Weights of a small transformer language model.
Architecture: rotary positions, no biases in attention or MLP, attention and MLP in parallel.
Training: a variant of SOAP for these matrices, 87M tokens, 5333 steps.
Each number is 128 + 24 x the weight over the matrix's rms, rounded and kept within 0 to 255. Layers, rows and columns count from 0.

# layer 4 MLP down, 128x320, rms 0.313, rows 0-127, columns 240-279
[[170 125 154  91 120 123 100 140 119 163 138 158 140 134 113  96 158 133  93 166 124 134  56 141 131 119 123 142  95 132 123 162 127 111 106 157 164 143 153 124]
 [140 119 108  95 116 129 114  91 128 106 103 137 107 149 142 160 102 133 103 132 132 152 123 148 140 120 150 159 159 185  93 163 136 109 138 185 132 108 136 133]
 [141  95 106  83 141 153 130 106 160 137 152 152 156 160  70 135 108 127 131  88 107  89 156 176 140 135 106 102 148 103 115 155 148 153 132 132 108 143 127 141]
 [108 157 133 175 143 139 134 130 112 121 117 134 134 135 104 108 104 137 126 126 151 147 127 129 147 151 119 145 131 163 107 129 160 134 159 129 141 161  73  95]
 [121 134 123 138  98 155 172 158 108 109 150 153 126 113 153  85  91 146 147  94 123 119 138 110 166  94 147 143 109  89 160 182 128 120  97 102 103 129 101 109]
 [129 161  74 139 130 123 107 104 152 182 129 132 111 109 121 124 109 129 145 132 111  89 140 130 132 114 117 129  66 125 161 120 175 120 124  99 128 119 158  96]
 [149  89 131 120  96 117 171  96 136 125 153 149 171 163  84 134 168 144  98 130 118 136 137  99 119 106 129  94 123 146 117 169 130  76 146 123 154 122 164 123]
 [ 93 135 105 117 139 135 145  93  95 138 181 103  89 125 162 130 141 152 122 146 166 129 105 159 119 137 143 111  97 125  85 110 154 101 150 147 124 107  99 153]
 [145 168 130 127 187 161 107 121 144  96  94 124 100 111 137 134 180 148 174  77 144 139 164 185 171 117  92 102  94 168 135 122 103 112 119 124 138 100 105 130]
 [141 120 104 131 130 107  40 112 109 112 123  82 134 133 117 146 119 105 128 124 130 122 151 133 134 169 101 126 105 167 135 109  97  79 137  93 108 129 138 125]
 [141 151 154 140 114 112 158 131 128 145 122 128 128 128 122 145 113 111 133 146 138 174 113 117 135 145 133 112 102 143 127 113  80 154 146 106 120 135 128 146]
 [103 152 119 149 181 130 136 161 135 112 122 145 166 132 108  97 145 137 142 108 177 157  70  96  87 158 148  85 167 166 124 119 112 138 178 135 166 114 146 149]
 [133 107 121 134 112 131 129 170 163 127 157 117 107 103 173 124 119  97 135  62 137 125  86 158 122 126 121 148 118 123 157 130 168  80 135 134  84 129 132 117]
 [ 87 142 150 158 110 128 107 148 131 110 100 165 112 122 104 133 110 200 119  95 117 113 129 102  95 153  66 124 113 145 148 130 125 136  80 137 168 140 108 103]
 [129 123 111  92 169 163 145 116 187 119  96 136 139 122  97 121 141 144 128 105 140 134 113 104 135 114  98 106 113 113 116 148 127 130  96 111 116 117 124 121]
 [ 86 139 106 184 162 141 112 132 129 112 130 127 156 109 134  76 134 172 138 103 112 141 130 167 104 138 113 118 128 149 131 122 135 138 105 127 115 120 105 120]
 [105 173 118 134 128 143 166 127  97 102 123 132  99  93 156 125 124 105 108 167 147  90 105 136 180 105 147 129  82  99 141  85 154 107 147 128 130  80 144 114]
 [161 136 129 159 186 104 139  87 121 111 131 148 136 132 101 105 120 100 101 115 122 166 156 144 124 163 130 138 124  79 157 168  79 108 127  86 115 153 124 123]
 [ 92 153  98  95 138 124 150 147 136 134 181 165  93 140 141  99 145 147 124 147 157 114 115 131 132 142 154 123 134 103 131 109 130 152 136 134 115 127 107  91]
 [ 80 126 106 104 110 134 170 121 132 140 131 114 147 145  94 136 173 101 143 134 124 134 168 145 153 103 113 147 135 111 104 151 115 141 152 162 142  97 152 166]
 [169 112 132  95 131 108 164  94 150 134 140 151  89 151  93 170  99  62 114 125 127 110 104 112 107 125 150  98 117 124 109 112 105 132 102 139 130 112 111 143]
 [110 107 142 114 132  94 115 113  86 133 143 110 107  91 166 115 113  88 117 143 150 136 130  94 142 116 142  83 140 154 114 115 103 171 148 131  98 121 112 154]
 [141 135 154 125 124 106 144 153 150 147 142 163  97 150 154 129 136 110 125 166 114 168 125 123 147 136  91 122  85 119 145 140 122 149  93 139 113 122  72 126]
 [132 103  71 153 133 142 109 135  94 165 146 140  98  78 114 153 148 130 133 134 114 139 137 132 127 125 137 133 132 137 108 120 138 106  99 122 141 125 117 133]
 [200 124 136 137 137 155 174 158 152 107 152 119 117 131 105 130 161 103  96 134 135 138 137 192 115 111 157 114 127 136 133 151 118 122 139 145 138 131 113 162]
 [114 120 119 123 158 157 154 130 137 108 130 110 131 138 127 137 117  85 131 136  91  97 111 164 133 105 152 116 145 138 147 127 136 140 135 162 160 141 112 110]
 [110 164 137 128 110 169 138 134  81 150 109 117 126 100 135 150 122 165 107 128  95 166 118 109 121 141 141 137 143  98 104  99 116  73 110 154 123 113 122 195]
 [128 114 148 139  98 110 155 158  77 136 111 121 151 153 101 152  99 137 144 129 119 124 132 157 124 150 150 136 136 124 134  99 110 122 140 131 150 156 128 148]
 [135 143 121 120 123  95 154 158  59 158 135 136 109 153 147 117 133 123 132 113 124  99 146 140 140 145  92 136  93  90 119 106 145 120 145 117 123 122 127 136]
 [141 139  77 159 159 148 113 138 105 114  97 130 143 146  65 133  89  96 104 134 101 145 121  88 123 123 137 154 147 146 101 180 116 135 134  73 141 129  90 151]
 [127 120 131 124 134 147 108 112 117 146 127 148 144 132 190 105 162 112 146 167 120 156 133 164 117 112 110 145 102  86 146 115 138 117 136 120 161 174 126 136]
 [112 208 164 106 123  95 142 132  93 118 155 108 149 120 120  76 148 156 155  96 111 117 148 118  97 128 118 106  91 137 129 147 134 128 131 140 137 132 117 108]
 [150  97 150 117 115 140 116 128 165 105 157 106 185 132 126 114  85  99 102 168 162 114  90 136 140 138 120 148 136 126 101 138 117 142 115 167 109 158 111 109]
 [111 105 114 133 114 116 142 136 136 149 146 111 130 146 145 103 127 165 120 127 101 209 148  95 121  89 171 134 139  98 172 112 140  99  92 132 163 107  92 154]
 [128 107 176 128 145 118 120 155 126 118 132  97 111 162 130 119  99 116 151 128 101  86 141 135  84 121 159 108 121 151 108 173 176 113 140 130 126 117  86 118]
 [114 126 143 113 114 135 115 137 142 131 108 107 111 130 103 167 140 191 122 108 130 107 166 127 108 125 110  89 138 146 110 150 139 131 133 157 134 151 148 133]
 [130 146 167 129 148 101 126 152 176 165 159 148 153 163 133  60 136 113 105 152 144 108 113 110 144 157 124 145 154 137 107  90  82 123 121 169 131 117 142 150]
 [129 131 163 142  94 109 182 109 133 137 186 148 104 120 113 151 161 129 128 124 127 120 137 112 145 117 109  91 178 154 153 162 133 119 123 123 135 135  88 107]
 [154  98 146 125 163 105 104 141 150  88 172 134 149 113 146 117 116  80  57 101 111 130 114 149 117 142 114 179 147 143 143  91 117  94 131 149 193 148 115 154]
 [112 145  89 121 144 114 111 162 151 159 166 116  87 103 107 157 176 101 119 151 128 127 129 126 135 129 122 103 132 116 113 115 136 134 151 109 124 124 149 128]
 [124 113 129 105 129 159 107 119 119 150 166  98 147 105 110 126 156 119  95 139 150 161 136  96 116 133 137 124  97 123 126  87 135 141 126 111 103 147 157 120]
 [157 109 130 121 128 161 100 119 126 129 120  90 141 108 145 139  85 130 121 125  89 132 136 132 184  98 154  99 129 163 133 156 144 142  65 110 135 132 149  91]
 [149 186 113 107  99  81 130 163 157 132 149 126 142 126 156 115 110  86  79 137 131 146 142 106 127 118 138 167 122 140 126 134 107 151  74 128 148  69 138 139]
 [143 125 111 151 157 155 149 130 129 128 145 128 110  84 139 111 136 110 142 146 113 123 140 114 120 129 106 148 137 127 121  65 167 132 147  86 115 117 116 158]
 [144 129 141 118 124 139 143 120 134 112  97 151 104 118 139 112 126 122 113 142 155 142 138 132 111 108 116 148 114 124 109 100 139 144 151 108 152 115 158 143]
 [150 115 144 138  90 153 109 127 121 149 158 123 125 125 131 136 153  99 159 179 131 171 129 117 145 130 184  80 185 138 115 128 127 124 163 119  59 117 128 121]
 [148 126 148 118 118 135 136 108 115 136 113 103 142 103 127 104 145 112 145 130 137  97  96 141 147 120 147 105 124 130 124 102 125 126 118 117 156 132 143 106]
 [122 111 139  93 142 132 143 148 151 105 178 147 127 135 104 138 110 112 122 148 118 139 148 106  86  96 106 135 120 170 117 144 114 124 130 214 163 162 114 177]
 [108 111 122 115 145  83 142 174 139 112 158 171 121 145 128 125 110 115 135 109 128 123 129 121 108 136 116  99 120 103 115 101 134 103 148  64 128 121 102 156]
 [ 68 113 142 123 132 173 136 115 128  90 152 105 101 123 134  93 124 134 141 116 131 123 139 129  96 134 125 141 165 107 151 113 148 123  87 151 157 137 104 110]
 [133 105 114  93 140 142 136 148 167 112 122 129 145 147 122 146 145 164 181 181 135 140 157 129 145 126 172 124 144  88 158 189 102 122 130 116  86 138 125 140]
 [132  84 122 153 155 169 130 134 127 121 111 146 127 116 124 190 132 166 137 143 124 120  99 109 149 133 109 125 124 113 127 118 166 118 106 115 117 128 124  85]
 [152 133 151  85 149  97 122 108 123 128 159 123 122 133 140 136 181 149 135 106  85 173 169 122 112 140 128 133 136 128 132 113 163 124  87 156 105 109 119 140]
 [135 111 100 149 139 162 146  90 103 104 160  98 163 163 164 118  95 150 117 159 166  91 140 100 133 117 145 133 103 111 120 162 152  92 156 116 155 143 162 133]
 [119  97 126 130 136 100 141 154 115 111 150 108 144 106 119 144 140 110 104 159 156 125  77 120 163 116  93 142 136 140 127 150 110 124 123 118 144 147 120 140]
 [120 121 110 118 145 160 105  84 122 164 166  89  99 130 129 110 169 126 152 136 152 114 116 100 130  78  85 172 147 139 163  98 124 118 146 122  83 158 194 151]
 [139 143 154 128 111 116 130 149 142 108  97 110 118 128 146 141  83 101 129 130 120 134 149 105 145 145 155 144  91 113 136 111 110 131 101 136 110 124 140 105]
 [153 159 145 133 151 108 162 111 102 126 109 136 156 157 156 115 130 158 103 111 139 116 171 142  89 155 130  90 142 115 124 133 121  72 123 131 139 122 135 101]
 [124 123 136 151 120 117 124 138 121 129 125 154 163 147 101 126 132  93 139 121 161 151  92 106  94 129 139 107 133 115 137 147 158  92 134 135 119 112 146  95]
 [134 160 124 139 106 137 150  99  97 152 106 160 106 139 144 141 127 162 152 106 148  89 102 142 126 168 178 124 114 107 133 135 118 138 144 174 150 108 115 118]
 [101  76 109 174 108 129  98 145 145 122 124 169 130 114 120 130 116  90 120 148 141 161 154 139 111 126 148 132 122 121 152 127 115  89 107 107 134 110 134 108]
 [197 134 133 148 126 171 116 103  83 102  90 104 119  80  95  84 152 100 102 118 119 132  98 152 149 128 140 153 102 120  71 102 158 149 109 121 138 129 113 113]
 [112 133 109 155  85 106 160 160 111 122 119 165 107 146 130 119 144 155  57 128 173 110 115  81  90 153 119 118 163 117 147 138 121  98 129 149 150 153 110 119]
 [108 110 137 106 138 158 157 128  90 148 125 143 137 107 155 144 147 125 102 118 131 142 132  80 123 129 113 139  82 112 135 128  96 177 125  93 132 125  97 115]
 [101 106 137 152 155 130 110 122 141 137 180 133 156 123  94 162  86 106 170 137 169 129 132 119 132 121 115 170  98 128 123 116 116 149  92 152 128 161 118 131]
 [ 94 118 126 160 149 162 141 129  99 193 166 140 160 108 161 137 135 136 133 154 109 178 127 155 137 106 128 117 120 138 107 178 171 142  84 128 134 103 131 164]
 [149  89 125 134 126 169  97 124 104 121 132 158 164 108 122 108 123 166  94  91 139 145 107 103 145  86 145 146 155 130 113 109 115 147 123 135 155  76 115 130]
 [127 132  83 128 111 128 138  95 131 140 163 150  82 113  95 120 143 129 131 132  81 127 160  90 112 134 150 106 125 109 133 150 128 155 142 125 143 141 112 146]
 [130  84 118 133 116 123 149 106 123 130 127 121 113 121 138 106 119 137 119 142 137 142 146 143  82  93 110 114 149 177 108  95 154 121 107 126  97 104  95 143]
 [118 155 136 147 159 100 142 116  92 127 153 127  88 150 136  94 124 116  92 123 166 119 163 109 132 145  99 112 144 144 139  79 139 125 148 142 103 152 145 132]
 [130 139 120 137 145 137 138 155 174 160 130 140 156 162 127 125 138 136 133 115 115  97 154 123 138 126 128  96 123 136 109 110 131 154 105 131 103 143 158 162]
 [107 118 149 135 125 153 148  91 103 125 125  86 112 135 138 106  83  96 132 155 120 121 138  60 138 143 118 143 174 121 130 100 146 128 155 166 104 125 201 103]
 [136 161 137 138 134 101 128 118 153 131 142 143 120 142 123 120 140 153 114 110 125 157 120 146 145 120 163 123  99  86 129  76 120  83 115 127 137 116 143 105]
 [121 151 144 123 137 118 133 120 136  58 165 101 127 147 120 113 142 123 138 126 103  96 141 136 103 124  91  91 102 165 136 151  84 116 117 145 119 124 134 111]
 [161 111 123  97 192  82 115  91 123 119  76 156  99 140 113 133 103  99 167 110  86 128  94 126 117 158 195  81 105  93 159 126 152 140  76  78  96 112 123 125]
 [102 112 108 102 169  73 114  70  91 149 117 176 137  80 127 117 145 149 168 140  89 120  72 160 105 190 126 106 114 101 125  97 101 126 109 121 158 133 160 118]
 [120 140 152 129 129 138 133 123 144 144 138 127 143 118 118 103 160 112 116 136 120 173 115 154 105  83 111 142 114 105 146 116  80 126 163 115 153 117 123 141]
 [152 117 128 106 121 112 205 141 107 113 147 119 110 138  98 111 140 126 158 120  70 105 117 166  78 101 170 115 100 131 145 123 193 169 128 130 130 105 134 123]
 [171 106 104 121 116 158 149 131  76 125 124  86 150 124 145  94 114 118 116 145 128 157 116 175 126 172 166 115 114 128 126 119 145 155 129 110 119 174 127 143]
 [152 116 108 165 120  56 144 164 107 128 121 141 141 127 140 135 130 115 143 154 152 125 119 140 119 147 167 134 120 122 141 126 168 154 138 120 116 113 186 110]
 [103 124 137 132 154 120 111 106 121 106 150 120 165 106 100 102  98 160 133  76 159 120 154 118 148 149 125  75  87 110 120 136 170 100 127 119  81  98 148 117]
 [141 132 144  75 116 118  90 163 102 124 105 124 138 141 152 145  68 103 150 136 151 147 126 121 110  65 124 132 159 118 113  98 119 125 132 134 160 150 124  90]
 [128 114  98 114 162  91 177 125 127 140 116  94  80 156 130 148 164  86 128 138 130 124 128 129 128 147 159 136 131 129  97  96 159 121 117 110 142 105 100 106]
 [161 178 134 123 168 183 150 115 107 136 138  86 146 147 141 131 142 132 110 137 130 116 133 118 134 108 161 132 143 160 151 112 116 100 141 125 134 136 147 114]
 [ 92 171  96 124 151 132 141 180 114 123 104 172 140 138 144 161 168  72 127 141 104 108 141 138 151 125 115 103 107 144 118 147  69 118 134 173 108 114 150 124]
 [147 114  79 135  87 144  84 114 119  98 109 140 134 113 165 142  94 117 110 119  91  89 150 127 153  92  98 116 121 106 147 103 139 144 105 109 122 121 107 114]
 [136  96 158 156 127  91 131 130 120 100 120  70 133 110 145 162 147 133 175 137  67 114 106 160 148 119  96 167 127  94 178 140 107 101 136 129 135 118 117 119]
 [117 139 191 125 118 100 146 145  57  91 135  70 117  86 159 158 134 166 141 109  92 140 149 112 128 133 128 146  89 122 151 156  79  65 111 108 144  77 140 176]
 [ 83 129 158 134 116 108 127 101 130 111 120 104 111 189 142 110 119 121 105  78 111 129 100 161 133 148 148 137 151 139 187  95  97 128 122 139 202 120 187  60]
 [ 71 107 163 119 145 146 133 132 133 159  97 136 138 128 133  89 121 159 136 105 140 122 127 129 127 110 142 113 133 166  88 136 143 111 122  87 115  90 122 175]
 [140 139 138 140  77 107 103 106 144 129  95 132 148 139 114 127 133  82 162 145  96 105 148 102  97 121 128 145  89 141 120 199 111  81 138 103  75 139 158  83]
 [110  92 152 131 126 100 126 153 118 116 103  82 169 175 169 129 105  85 130 137 156 135 153 128 112  94 124 131 130  91 141 113 125 138 129  97 118 148 124 147]
 [176 121 187 103 145 138 105 111 142 108  84 133 126 126 109 102 132 156 113  94 121 140 136 185 125  91 114 112 157 172 141 139 175 137 180 142  86 157 134 155]
 [ 39 128  87 172 152 109 137 120  89 206 141 135 181  88  66 156 131  95 129 165 145  93 137 124 126 108 112 114 100 163 103 127 106  86  97  83 165  23 119 153]
 [115 166 111  79 113  84 135 136 160 148  98 118 122 146 153 111 136 101 146 144 129 124 131 144  93  90 112 132  85 121 111 125 143 143 153 143  99 121 126 164]
 [117  89 137 141 153  87 151 121 153 158 143 161 156 107 150 135 121 150 151 140 157 164 139 144 116 148 117 168 153 137 160 132 133 162 167 142 130  97 129 153]
 [130 154 138 125 127  99 125 120 153 149 142  97  95 112 114 147 130 127  87 131 111 147  95 116 148 112  71 146 149 149 163 109 105 122 124 159 118 130 121 116]
 [129 107 146 159 116  94 174 136 120 154 149 178 105 141 115 145 118 160 133 123 114 125 138 171 175 148 134 107 100 100 109 139  89 143 112 141 122  92 135 168]
 [148 105 115 121 135 125 132 151 123 121 130 128 148 100 164 149 115 133  73 159 161 160 137 109 148 107 114 132 103 116  81 131 123 114  73 136 128 153 140 141]
 [104 135 144 149 123 168  87 112 190 145 102 116 158 140 150  97 107  97 119 100 117 148  78 154 195 163 119 132 103 130 107 108 136 143 137 143  92 134 136 144]
 [103  99 107 151 169 155 160  85 130 139 154 105 111 127 135  99 124 124 116 144 146 124  90 102 126 140 122 110 151 138  90  94  98 106  99 174 126 115 113 160]
 [119 123 107 133 125 157 143 138 114 105 112 117 121  93 146 132 148 127 179 171 159  83 132 124  87 108 108 141  86 115 132 104 137 156 133 162 117 112 145 105]
 [113  85  68 105 101 119 139  91 142 157 183 166 143 168  82 128 188 125 160 136 111 109  73 136 141 130 171 104  81 171 130 155 137 173  97 135 113  98 140 119]
 [148 118 161 115 151 131 111 114 126 115 148 111 130 112 127 140 105 123 139 117 140 128 166 114 110 127 122 146 127 124 121 160 101  82 151 120 112 103 116 156]
 [133 127 108  93 131 120 148 133 114 137 110 155 118 120 124 123 118  81 142 144 159 122 122 100 142 125 111 162 150 122 122 113 121 112 108 139 105 135  91 128]
 [134  99 145 166 140 193  95  99 155 128 118 126 107 153 129 105 167 118 178 100 144 143 142 150 106  68 146 164 121  82  60 113 118 153 123 141 133 106 130 130]
 [136 128 107 131 126 122 129 161 145 124 103 131 122 159 156 134 192 159 129 115 152 147 155 113 129 107 144 156 118 105 145 139 156 137 166 156 144 112 135 123]
 [125 123 122 142 142 125  94 100 131 142 127 132 130 188 167 124 108 150 107  86  94 127 126 182 122 126 124 130 120 116 108 138 115 109 161  91 143 132 129  83]
 [ 87 112 111 167 130 142 108 126 154 128 108 114 120  90 142 118 103 133  98 104 146 112  98 171 142 196 140 150 181 140 116 137 122  82 133 137 122 114 124 120]
 [132 131 126 104 119  91 160 170 149 165  92 100 112 118 171 115 103 139 111 107  82 141 133 178 103 102 132 142 152 144 151 137 169 123 120 177  97 118 140  73]
 [ 95 145 119 148 133  83 118 176 128 118 137 139 171 142 125 118 100 133 156 151 128 104 123 128 194  96  81 131 165 122 128 131 127 107 105 109  91 144 124 119]
 [191 117 144 137 151 117 136 124 129  88 130 151  52 142 132  84 130 129 166 131 157 229 153 129  66 108 196 169 155 113 190  85 111 153 135 186 138 128  93 123]
 [148 103  87 141 155 143 148  81 142 120 154  82 146  79 130 144 118 133 114 142 134  86 119 133 138  98 173 168  95 117 144 133 138 122 118 121 144  93 144 140]
 [119 130 142 151 103 146 144 108 152 137 126 165 115 147 179 137 116 117 111 106 126 145 101 148 137 136 136 145 123 113 135 167 133 116 102 103 116 134 177 109]
 [118 191 104  98 134 118 134 117 127 132 155 105 154 105 124 155 160 137 142 153 126 110 144 109  96  75 103 165 105 135  97 121 146 119 122 107 129 130 119 150]
 [156 120 129 127 103 148 117 122 120 105  94 155 154  83 106 140 165 132 125 165 110 123 137 129 128 123 125 123 156 132 137 147 165 118 132 108 136 130 100 159]
 [109 104 152 144  94 113  99 147 145 151 174 154 103 141 120 136 125 128 150 144 120 135 159 158 144 163 133 111 140 122 152 114  74 151 135 151 177 167 111 133]
 [140 132 172 153 149 130 168 138 114 116  95 154 115 111 148 139  98 146 113 154 151  78 143 127 113 102 122 127 111 109 135 119 158 117 144 139 142  91 138 112]
 [ 84 140 133 124 145  87 140 126 108 106 158 159 117  95 144 129 125 102 126 129 108 162 162 152 123  69 127 156 135 152 145 129  98 130  95  76 136 154 123 148]
 [130 116 147 114  92 128 114 155 133 109 134 114 148  90 157 140  65 143 124 116 167 137 128  97  99 145 104 121  68 139 117 137 126 142 158 121 154 121 133 118]
 [116 139 103 138 143 171  72 162 130 144  91 117 121  87 166 122  96 133 133 138 100 116 124 163 120 184 104 139 157 101 100  96 146 124  82 118 130 122  78 135]
 [ 96 103 138 106 123 134 133 160 131 144 169 122 137 127 141 170 103  95  90 123 109 150  97 149 124 148 136 119 149 120  94 105 121 145 117 135 110 148  91  93]
 [156 131 109 129 115 127 129 128 104 114 110  91 130 127 137 120 138 143 115 119 124 113  82 155 116 147 138 155 116 137 106 156 104 154  94  98 136 124 143 159]
 [142 129 120 116 135 122 133 155  92 161 122 148 137  96 135 132 127 165 138 131 130 136 130 105 140  77 120 118 167 108 134 102 155 146 129 141  97 114 131 121]
 [ 99 143 147 133  93 130 154 147 142 127  82 129  96 140 128 145 113 105 139  86 139 106 114 142 111 105 121 154 119 183 139  98 155 110 105 130 173 140 122 154]
 [131 116 144  97 117 116 132 111 121 142 117  91 131 130 155 142  98 156 128 129 121 140 122 148 121 156 131 133  89 155 119 115 107 125 130 114 128 130 156 101]
 [ 98 133 106 156 125  95 148 125 126 146 160 176  73 162 131 112 140 155 106 112 123 162  94  91 146  97 125 139 144 149 188 128 138 148  98 118 145 107  97 136]
 [115 117 105 145 145 140 159 164 136 111  97 135 117 140 144 119  96 122 139  88 173 109 116 153 148 111 118 118 147 142 147 130 113 157  78 172 137 167 154 111]]